config.toml
n_layer = 11
d_model = 160
n_head = 2
n_kv_head = 1
head_dim = 64
d_mlp = 448
vocab_size = 2048
activation = "swiglu"
norm = "rmsnorm"
norm_place = "pre"
norm_eps = 1e-05
positions = "rope"
rope_base = 10000.0
rope_fraction = 1.0
qk_norm = false
attn_scale = 0.125
bias = "qkv"
tie_embeddings = true
parallel_block = false
init = "trunc"
init_std_qkv = 0.022
init_std_o = 0.0
init_std_up = 0.022
init_std_down = 0.0
optimizer = "soap_variant"
lr = 0.00324
lr_mult_up = 1.47
beta1 = 0.95
beta2 = 0.99
lr_head = 0.00809
warmup_steps = 200
schedule = "wsd"
decay_fraction = 0.731
decay_shape = "sqrt"
final_lr_fraction = 0.0
batch_tokens = [16384, 32768, 65536, 131072]
seq_len = 512
doc_mask = true
z_loss = 1e-05
train_tokens = 149500000
steps = 3192
dataset = "wikipedia_en"
Each number is 128 + 32 x the weight over its row's rms, rounded and kept within 0 to 255. Layers, rows and columns count from 0. Numbers have three digits each. The size before them is the row's rms in percent of the matrix's.

# layer 4 MLP down, 160x448, rms 0.0826, rows 0-159, columns 336-391
100:093090170171139076148036088156157130095068159157142157184115143124140077159141125178159090184142129107100168111097142146152145148135110167122163167109164186105191044118
102:109104097143119047148105120150053119132185117103213158180153073146156090132061109132151119189136173160126106148136142192128119093140135052130093121174140169153094138122
100:084126146095092090166098108093138132105132158145145090136128157155122086203155118141150113140116149114076095189126116067113117136098145162140103126155118108144142112118
100:084168185122124161128124166120117118138133188124117139135130191117100101198106116116065121177124181081119136117148119080122110113069186142160130180125153132131132120122
103:178139132080106143222138114125098112060139139119106109154116157131113097136089131133098148167137139106084113134136143168123154147148173144109123131135124129155108165176
105:116115117095091118164161099101141143175148082169141145123161147095114215091138111124134108112136145192109120161137168084067118138111120162130097101129154120131155169085
105:132071182114142075147165166166166147154139057169191190139143122155214087069075069146143087144131127137151118153149161105153129119115106067116084106103166221114181123129
096:174152151074146061142104099053114183172122156112148171197138156146186156118152163111127133125095147158104124152140073131145089157151137171159073161120151118170130131097
100:098133065151099161108132111117098155109094073089184132120169095152143169152136102080118131037147054132099108169153107112106081136160101165113177146164098138136127098116
099:099141093155162062158114178154120079137122186113129166170111142127148155096150144161140151138100139154088110075133150219115112175105131119090162093148123108126156124148
105:179114083167095118149140087154178125107149091184095180166139168132102123124130072172153080142139159078114151108117095180151119112119164081100130122121113158102081136098
103:122134158078140110147122127138111104145138133095089141105094123122131103149146086160096102093121107177119143149162115147132116102115090082204098146136128163096089161095
103:119147153147104099081130124131198143141158180121177038093111131132051132172213144153176119121106133045156168141095209146114085138124112094092143139139133117215111091133
094:133074097160146135104086173112160212118048136161156123124113116094134072090170130107147065123110149107169160110132152108205150107119077123086187156098133088093089153156
103:150118152068054092162172132123098170086102162159111137133154188145126107134098219188087110096112103113170039108096136135120175081148143147170114162150128115171099093128
098:153166177177071129138091109109103108130151124104112077211129132126139127134131149151171199164119193126118114123135172107137134173145094158123154152135124093114124232154
090:129058114142106138123110062128131127127074090102169069189130139129135116125102156103187099158127130165116147137176134116184122127141118183127161088124166119138144126124
101:052092137126129164180116144132105060191118138134079142045170130125100170114137141149148081140098136168104104147095141097174155126163207122080132088159144142155123128195
092:161093063154112191103142118139089127154074084145152139102132115143141082105154094097169150162148109151148122097148162083079101107112175123130167121161103131180196119135
101:088140167188056137132164096101107131146129107137122213065058157122142150131101165127086132143133197169129189146161140179131144138154129110135141126103097122151126138122
104:113158101047147188053146103166138160124134151174021133123189144106110150156178092149162074128138152156173102118082127137138161163163132050156182115179070106140178135160
094:161081216120182092101134156110142084154103165141112180159058125124080134127118147190107094101151137138143189095154164087081122129174089117107114127180158132164174141126
091:098089119116147105093180165115111101133118120213144139126105122153105100154101150157108080192156134168111149143170092158116135143084102133113141101090117163095133156138
180:099100144129138122109115140155182141143131115093104132162155139000163098132094075116112148125067154147120139131102177136093160162077152124091127154118119143127134122169
091:112130144175128176128147162124108133163207133080140154149093184126161152143133150102129204098119142140144078136148138180151093097143143131137101121058174112082142193101
097:065133134130161137039117112147153118141078133178158133149101091146118112080127121114139147142167105148080183136133119147177073075143168077165116081147144093167169157109
097:108141091128160155159090176156136109144101094080122056112097153125101137178129127123133137144182127112163088102139084077153121149135172110123132083125145096147140140136
096:150117109144097163179080155131134143106159156084154118163105049151195130129127102125127174081102137148135103150193085089145122157119148146156082153102080157089150103105
113:153092139106090136120178163158180145163158140192156101142102135129144171088158175116165163150158139118106140114152159139117119150164123141083131111119128143141157111141
101:150065141156125101172210149180179110117114160121108122096140152192151108107155123169169103136117150114113181107114116133087125119157059060111105101154126160077139078111
097:110171127082147157160169113120117151098100139125094146132142130130183216176134131148047125132164095161130154176143115092141094048130128178139133127102130133020129176147
101:119156138175178120099124169124117112127110096150133136073060116134187154116208110187146117133119161120132141113087183151109189111058136131104169128117092127193110115155
100:079071158133141160116148102143115134146097121115152146147165151170183122107082090056183134108104160147154115107121170156113123108082138150109134110124128133141091115141
112:113073146088128150128221123124156079108141136096061069152091154122173091155102150131120155153127128107093151109130143154152169123114122127128095105074103176170070085188
109:126138103181116089085177158157107110181086139117133148134162112134068110164100122126165076152181112121128042107162106105045117150127137139105178128190163123068148116123
098:130150125136113170187121158144110066119114131163170100167012125145103117155197149177132195105143135117205072103125135148098129049166138134133137093098092121172167184134
092:082123119118166112139140134136098104133108149128148123113057121140146110094165092141144160161120075065204136097172097086081080165133110122083117111108186112137188148102
097:075167110159121125120106161162082127064165072140115126152108169123104178164147165133105093161186128141173079115124130094101179114171130150118098119165106146116153126200
107:132060158103062138158177098105123124075043080101164107095146155086123168167147164110117083098087125126123111142092170168219130116119152168133176156111190105140154118126
087:109170157129127188124122156092079127178132117091195114145100105134158103117157199144154136103120158180089135151096108095135120094143110095105125138119121100063156156128
102:129108165117163151203096114141131141152114181126111127132123110146190173081172095133143183108135065152153114142118118124130145160136087120162136102132173069070187115149
086:100111154176187153077079109098126185162128140124131074121201099141108135137091102144113141192102111161123113156130131131089096099120165152106096117132142085140098147161
096:115122159177139161191098149100120146080147182132181175093118167102175102162067128090080090171161062107063147110113099088141088108112186151147179140187120119108150080116
105:186128182136127136163084085115117110116123178118084129190164105110119146125167129099118141105126114135114134167111192118115144101164055102166092156124173104139093105130
110:126192108162131103052107081122119134136051111151101165117146137103115138096139112139119130199129137090085143088090099110151074113122150123172076143150178102133121188116
093:110169160099097160120126166096045127129168160178162138101118092126128124121150133099144113121088119136082115141133161133132109174119113098112037144128146146150116175108
095:141143119135108137094178128153071079152124106164169102069114177154108128197172161127195093113147168076153138138102139172146105154152092112125166123133145106182131059152
094:114118097070125144078164136112181074151150131143089152061068112130115072102173158033176169052143105131050134089096134134087095192106124139137146126148077097126088139108
099:136221177100152145082096133122056114186141123149135179175077151141154083172142087139124089131160122186167176103115138125074102148098055085110124180152131115103082125156
118:095107137105143156169136152116143191147118109134117122185154065147122143139169079157146157132146141137220149107139131118154120146076191155118067116157161131115152085085
092:099172130131111148127129106121060121072139151172146139128114152144156190131167155162126155164143159133088107148157125085145084107168102129124133097144139091039120072093
090:137079105092101128179162156141137116109079139163137173174126083120104149144126090069135133117124093110178176105109193139183096054071158059121214173139080181158175124091
105:139148170163131145149113163122130135109099193105087096106130178121078173122132099123190184116116167162108137134146130099116092089125107110085128128114159132132112085162
093:119160095151122128169092168133101102139089135110088101159177073142125128107153162098159079172073143146144112097139184153109171112123079176153078138122160112155144125124
098:137127070111182130144109113097091069190118146128115119175124091166158082102098089127146133111202110153109104173103129142109099135070133096118135132170089109126133128136
101:073098134190074195154150131135147114124182064134157073179059114120139163116112112185135175158123084123194167123159148099091125094097154153071152132149127125132140129140
104:160158161146109095119166167118103149187083125116139110111146150167070076101158116154162095090097139136101169121091112098110153211088073127111169071168149087104100141163
098:136129119179207158133137133141127141161132118120147148111149109111189125149139143131113131128154079121149069130117131144195152139131179129108151040217114172159126116158
100:188070113067150169136144138120174104107183159088086129140162124130146107105162118132090121094098106132132101087129130133164073135162064103135140130142123080161114174060
102:131215150144106179072141133115125110093159113146125119065138103116034147176129142106138142094117088111129094094109154107181074144096149110128134128101115118058141130109
095:132146118146142157126172099099155147158128115148159159070121105110175098123128106097110083163122110124132131068118154162063151127130174162152081189141178122122085140136
095:106119118126159104079144140145108175150066096137120153140121088134062103149186104097177097129129168146190153088200128094120174153103103096088079122078095101104158115146
089:162136105126130154146128134195146127108093149140140127108103112134174108142128125130115133121123146051076062060104131119133100197131114121120127144102126151129091170140
095:126140088118127132073128169107139148187055161145090145107125090120069128166119051127170159149094135136100159103172126070157101155089169119112116107147101071185140141174
104:223179099130175103136123168136095103088122176169117048152149043138153177053134135145151122128091103108126131182143105113113175117084058129119146121119100057127168101111
093:183161177159179179152142051105101190079081164082083137139179188137158081092108114134171109111152089111121140132136142120122106147089178132149096120118145118118104136148
095:196184119104093114116153094093101097153193131182074081138209091129074129111182134078123103123104088166102064119111162129039133188097135078085126158031127143102091141045
099:105132126145156108138130177109116073172129116160096087096156106130087159153132105127125183167113128129111085129084125127135058161097108122096158100134078099119187094104
093:137109133180107178113151123125066133140099116161149132169151132143133115140185064211167090172115124214149152098146124162134147119077108057124185105169155234148094074183
093:114123106063130100140148160158172145146095098145147148122120136128155152109173105122147155105115112137110166078132174162145121136123115095146101171138116114089181136070
098:198107141093158090098121099138099160132136126115138144162115103142109061083098082111124108125129136120139098145089112159117152115114108114130148158118152143185122145127
101:111056145083108092130164151148135105110141167158143074081084072138095084088126113115169124082089085110145163077094127106137120072120110092115154104143096170115139084162
090:124164158184130137112145132176163123105167078103085118143082064159068089129161111201128099161113108126157053145163154117085144163137137104096138125140094074112116139107
102:137080153105094135111102139129115149115124149122094149123130159143062112122091084106149060162110110108173157122112144146166104161181122123170068126163099162166111077179
102:146154171118148189132115114138115125116114140151108132143185135163141143078097085164198115142115136142120095135136172115087129168119120108116130096125091086107102154082
097:123137151109106128141102087137126124157129112116150112066134122138113190215124120121138116140143089167130115134125102108136115121173146170130171145111196103090112080107
095:117114137127127142148149140125134107106113160170110098122090129111183086134145143121158114132139197084088115115125136109101132144122114168148199133196078085178140148142
111:130160097134075196189151165111188114112083110157194150159122167087173107133132072193150180177108185125174176092121111116131146108144105130134123106126114111149139198129
096:121143132156167146078106130105130162179106186086161137118139152133138159175139115108105111139158108194090133136140114139100101063121164154099140165103165106100149025081
092:158126144104160161125106153156090110153118102160165182078159139164073137124139091169174160180125178170116125102129106144154087100115120144115198094133153141175125168136
104:183112111138084134134186138189146126160155097155152104186108123157144110174106057139150100129146152136152165137153139208153144144132117080128179103138094155091163142126
097:200081085101166138117129157117177175098125106164125141106147109119163087105116152144108186133076119132108135152052087093131110193144132139101086086103160128056134094068
092:119127207078122168100156109153115104107156059130132118094118121119149131183213188097137124092078113208147107143101156201113106098089190100134084090164153090121223071115
116:135122076126115148162131124116113154136073141146092121148177088089095084127125098091094115155085079178154126132137130098121118168128220148130133159125142150121184108171
097:141121073090157140090133152169082103126104121141187171068144128142134105169138142174090014160112156116104095114066117133156186120129140168083153133136134153151171168139
105:102126140200133176140114115114114115114165175114194139081067157119169103131170100163141139092118116071060139119077134169155109070108159171130124147117193102098100148109
091:142160183079195112115141128119116098105141078128123100112132130108197213119156139114105171136109139112105146162097126096049115139113155111152170124107137135133189100104
097:152139138151101087180086126121080152162114071154105133091120059104222103101137089138070143127102154134149120121138145173079152079141097141132083162110123065184146119104
095:137084096109062152095129132149118131100096152083131088073149218123048111160121134140175118076127100069128129068115083104144100169127135140160170143127165164081140061171
094:135131091149112130183073156104128130092156178134163150119198161128180133152178183158141114196160072103152115162062117055145167115178132074148136153143134094093139140054
097:073123077067122115123097131101072114106177086128176168100090184123114119161154105107162161133123145169111137132162134119109105108119179181122074125128121121154084177129
082:165099101155102101117057149145131121123097133108098170166127114125078089114087189126144187182104135099130103134093095139130183184127160150134150149070128133105098128134
098:075144089142157133128069085129082143126105108134140172092111169132110181124130114118118098163164132129098126150151084100150114114103122085111175142091162149116173109195
097:141117104134185070092145155145089113115073104141111138090145127127129132134160151039152118184128127096121109080100132152067163106060107093122131165126116132150151166170
090:112164049138142087150163152133072104123101121126076175064140072149129121214143134142107153144086119151126120094175095115129151147094113145153095159110169171158121190148
104:124116168113132110136120163132102165130101138164149147131148115172160136101177175150190157144135150155095182125129137129090109081157125081127130094197222117180143122098
096:120103104173092144136091176157119079162100187125192110127097182144072113104069125160154112155116133099121065143139076149082131073066168087061120054133073122180126144117
100:109153148112152148142138133131099140113114098092142122112126098133180121144096120103172137121087173151095113137141085133195104126130095112112159147170109126108131070125
105:095071103129149120153082144147135186125163087166168125196162100130195115100133107166089195136165137086080108087097111162129115171144105152126125104097118082148126173165
089:138149084179075175145081127146107113115112178130180101125154123152129116122145074129085132137142091062148115187179099188116138049093117107154124187070163112095120101154
100:197143135174078145139149149130091200144099095147105150157191121136109132064143147080106116154111160122145082089115159102102130107163072187204095162135135129125129088160
101:137151153125153179157190101119131124059127159113167182131189126149180160107077106153160079123112055096099153114116172120117088119137163058118118114103172084107130133114
110:125132144123129127158121122149169083133093116114128174099153105159126145133129175135174121151105161151124079160096153156168091142130108162177140111112035137142159143108
089:114150146132135150121156126164110075102146194184175133072140104132140204139101138100122150145148134111108156070117131126101068097098153188116119106148130146127053094140
096:069124107100165162075075159123128079182140151129095122093128117112158145109139138154094069184129142165151207108135125155107110087119147084114169154111167085121163180153
097:102161186210165143120180173112143084091075122115149120167171136093110102096157117116129081114118161121157148121139179097112146069085104143107186152155114168094131129151
100:128132138170185133161118080097135139101143088085124128134102159097183130194078068184099122111133104129106123142134133146179111118126149126157105173173155124112136150096
101:115146155110120136158044094097105118129129126169081100177144150086110045120188143097122098119106084128119068109118141131147110151128174168107148124123143116191098141132
090:074126148123059200125182092150180187101182080135047097138126130116098147150081149143145156156115178139181118161141137072138180145170143106113135169095104131100144122137
100:147140153171167112122150137132144082141183091152145179113070128120130179177112156029094175116119128190110138067149135164128128107141156124126130128133100129151122104145
091:121102177163147153150184091159110177073109138091120116147121070135113166114157092096131135142119104172136209151120124127107117154136134135097146144133112154098129080097
103:078191135108189131075164120154099119211104094136113127101081103125142141064113118116109079126181151101157156139156139122097127083160124153118070127164083076132213134132
100:075129098147109087187164141142165152110090100107149130145135168126174152134054078181177121121114137161130121099169122126123159114120132107061118127079108071137128067156
101:125124095104137183122140122155135173105063134091105146105104117119078168171206109071158127146111078172125135106139134118081121146163072111100149157101127106099129070131
100:146184142145102097105099161167118132165170066123167089106065167116100170135141152144050157107166116132138077127128186092074122153160067121151157089103121143130166172114
092:106173120157125143129108114130160076182077096145132111123096200130145091179140201074111081173138141063133144149151155159197094157092190166087116122128132130127086098115
101:138129134131103137126086123127104166137108175157139119091119161162132166104110076148172135130130100102092164136148155131193120117110138085125159109109138130087118115122
087:142120144083084118054126150157094120120066112131126126147100141119139150096177147130110094097148134155048164062142130151109151115116075145135172136093187117195125088102
109:069126142112074148066109125093096171130137143106115108137154137120100141136123165178110084064121049110103109143208087092197120122136141131130163128104160181156116101071
085:155149085141165133104081137183124145091075081128172159133113086139174175094139116186123136181102053158112157120119143143196125091131083111144116105084117105106110156121
092:132145070103102166102103104072072203098109130065100099112148118159076097141130117174068111143158163126081161190127129112146095100110129110122119158104098140131105170105
103:126139200079158124101125081086117120104175128098140131171112138106120134191108136083087139078151075082113168076163144139120103120119166083169153170082096114194102090128
089:145116139134109046165096144144147131119081133157136152172111110123091161125159164073107076108090128078169146134148130130082156129192084112188121106132077113154152127141
089:118164144082128135146132154153115098176159183096126155172181172160116168167149092148166134089098190099136118067113140162071127119130208154157149111198117112101152160103
099:137146144150190109041078070083051095151144118125074118145103147116101145175124150174131125144195064119161102150115127113141071113140142082183088152179172135098171170128
101:151128111139133143133127147149070127109123070155113130182099059115113088147135129145122126175135152211137102112195139167173108150182172130104163105144103145171184143138
103:130077147092102092160142094144164121102148112190118121180155151146113191135096160182151094115115077143163160151112103094094191135163090130143100136129105166097171140084
094:146147087090118122103147110181134084061149127119118108073150156091148135135118136122135110197163134101079122128127147078101172149131124078093162143061144189124119122161
104:141111153108071153124167094097151143099122118148072131153147133101153111140119127093111098124078145095149196186170150119156147172147139140147127130157152114104093096148
109:096131102114137122087188156162159122134159091171098190119138079142129165111141168142132124098099092090172077109139137069109128167096109133080071109148096149097180073130
098:210167097084102084134093118117139132100179115091111184100044129118122047139092064075139132110144113157116120146129132080158145165066130135114142128102132115139150136117
114:164069201116084116080132110119198065143152059109122144168071180133129121196099149158132159083134049104147216076147105183116099120065171172138058106135132130182119135124
123:136139217111061119160127092179138119108134099091118150127164185092075169191105161128118136141120141164144168095077182076126117153171096146143126192131108157155166138116
095:138138115126134154083142110165150127129061126139126069058148108131177117135153173110129153126164111129133087123126117141122138083168069130086135132160089106075121195173
096:093144111178116172173142136110178126133101158097152069129111165092152127121167097110096177060053104099060104181115109102137186129102130175140129157156126099123080129212
106:081141163198120131121140094125159131098204144094138108141095130124126141143123143072141107136145161085118180165135109144139081139088147102152121107126089111186148116142
096:109181089128096103167136141200112148136112164173153113115157153148130152154116161142130130140092105125145141118114079138160116210134054119091132154171194175135132099160
098:178101095119116112095157118115083148117099252161150066122093139132151060067132097118153124105103128092138067082078127127130106148139153163115133106143124133089100088207
098:121171105159089112154129157161092088180144141143081150104121162156177133136161083078130241117158197184098087100180115091101144119100158130129127111140155081195124184170
104:148132156095068021103131137158092115138128082112113126110134096122130150119160158081136130109133169107173097128126161177078065130162128090125120182091115114131106123135
089:036133145082105150134109098156113121147196131170085152140143117105088153108153154085135089101126183164147152142099128160128113156183165159113136064141130190134141083127
098:165132129092095165122134129130107155104126103152084071159157143129102070130109153093164123152103195171063157131183136176165163126186124103102169127105171165148144096050
101:083185153179140153171103157114078100136153141153171122160134177147130185152135116135133109156136141120144163108201092108106071106163140150110151148109180100103133095114
098:064091176129091095088143176152151076137085136128131064073131182126107143146126155122133172074146105087134152167160111111163157117089100084145157149134132141122072153086
116:100090157133054088014121168140172065174115099099127098157112154204160086089114147107164139094158110165130164105128132195096092200186100132112109146125110168169088119145
096:159117121117124144130100175151125154129091156158169129136143158117111188136137126082125107145141092161098161090140124112120164121077160114137136089189124098182162150143
096:147197128117155167155141119146118065161107114156134118158159129129166143102140170152063056066140126112096181149105135113171118131178103112169131172124151143080062127175
103:172102134112145111037154082113145161114102117122149086099154138121124168117117147127134087112123136050136086212146134149113137095138130171117098160137061079144070122135
158:126064089109149114119150133084131081127130129115130138122102101115071123155157128163102113142147120109108180175177139106135035112125094130200114128138088084142119147120
093:105153147179129124095092127128095146116175167161138122178123102133092167140184147056149119115107119124150154076160143116075091040132132137114114112096136105126161095176
095:137118140134166148094126138112164149146145111113140090126064180098175170127158147105082150132155086129127168125117139122095125121107123139109112107144141134133109211119
097:080094127084123157144141114146152097105158134106118125067083084143133076123190105133129105175132149163107120075098185202108087133184158113069087118099142144152153144120
116:137115157079066106106178158134064126075143118106125157191052102131130078110096160112111117152085107105134127106111138170163113140125129147090144106135109098108063079161
086:174083128133177129157097094137143069091187088118087152093108117124137139132155105149133060131092104127167125184144108100078128102162109119135141123080135207020141110121
090:118173179119056125149128167124102080107181136167102171106120187124124133206122168117107095161152181074180154040110124113081139116152207137068177157093185120159131127104
098:084100058104086121133116140179172130139073189147139164178096150160172084104124130188114143138144185128123122136155100088121122144104095106154140122109063186157138195146
096:108119164047195149118110124134057117075191111145086088182118074140134131166164131087125112100119158148180176155123124179155125122126148113128152135164075131143121082104
094:113128174084183116162160132124123124144134145118120207154200144135084179104114111127161120119106132091127110102105137105079151139124127061112181128177107086135108106176
106:133127117123105138161094142097075141091120168163104174084120164118160154115138147126115087101172160162163078104127061142072088109127096153162100096122192143108101114141
094:095169084150083191108137095132126120021118089171125136167155176122089125107177165128089122165130158115115107158124143134143052140103090157131156110117098118086089115146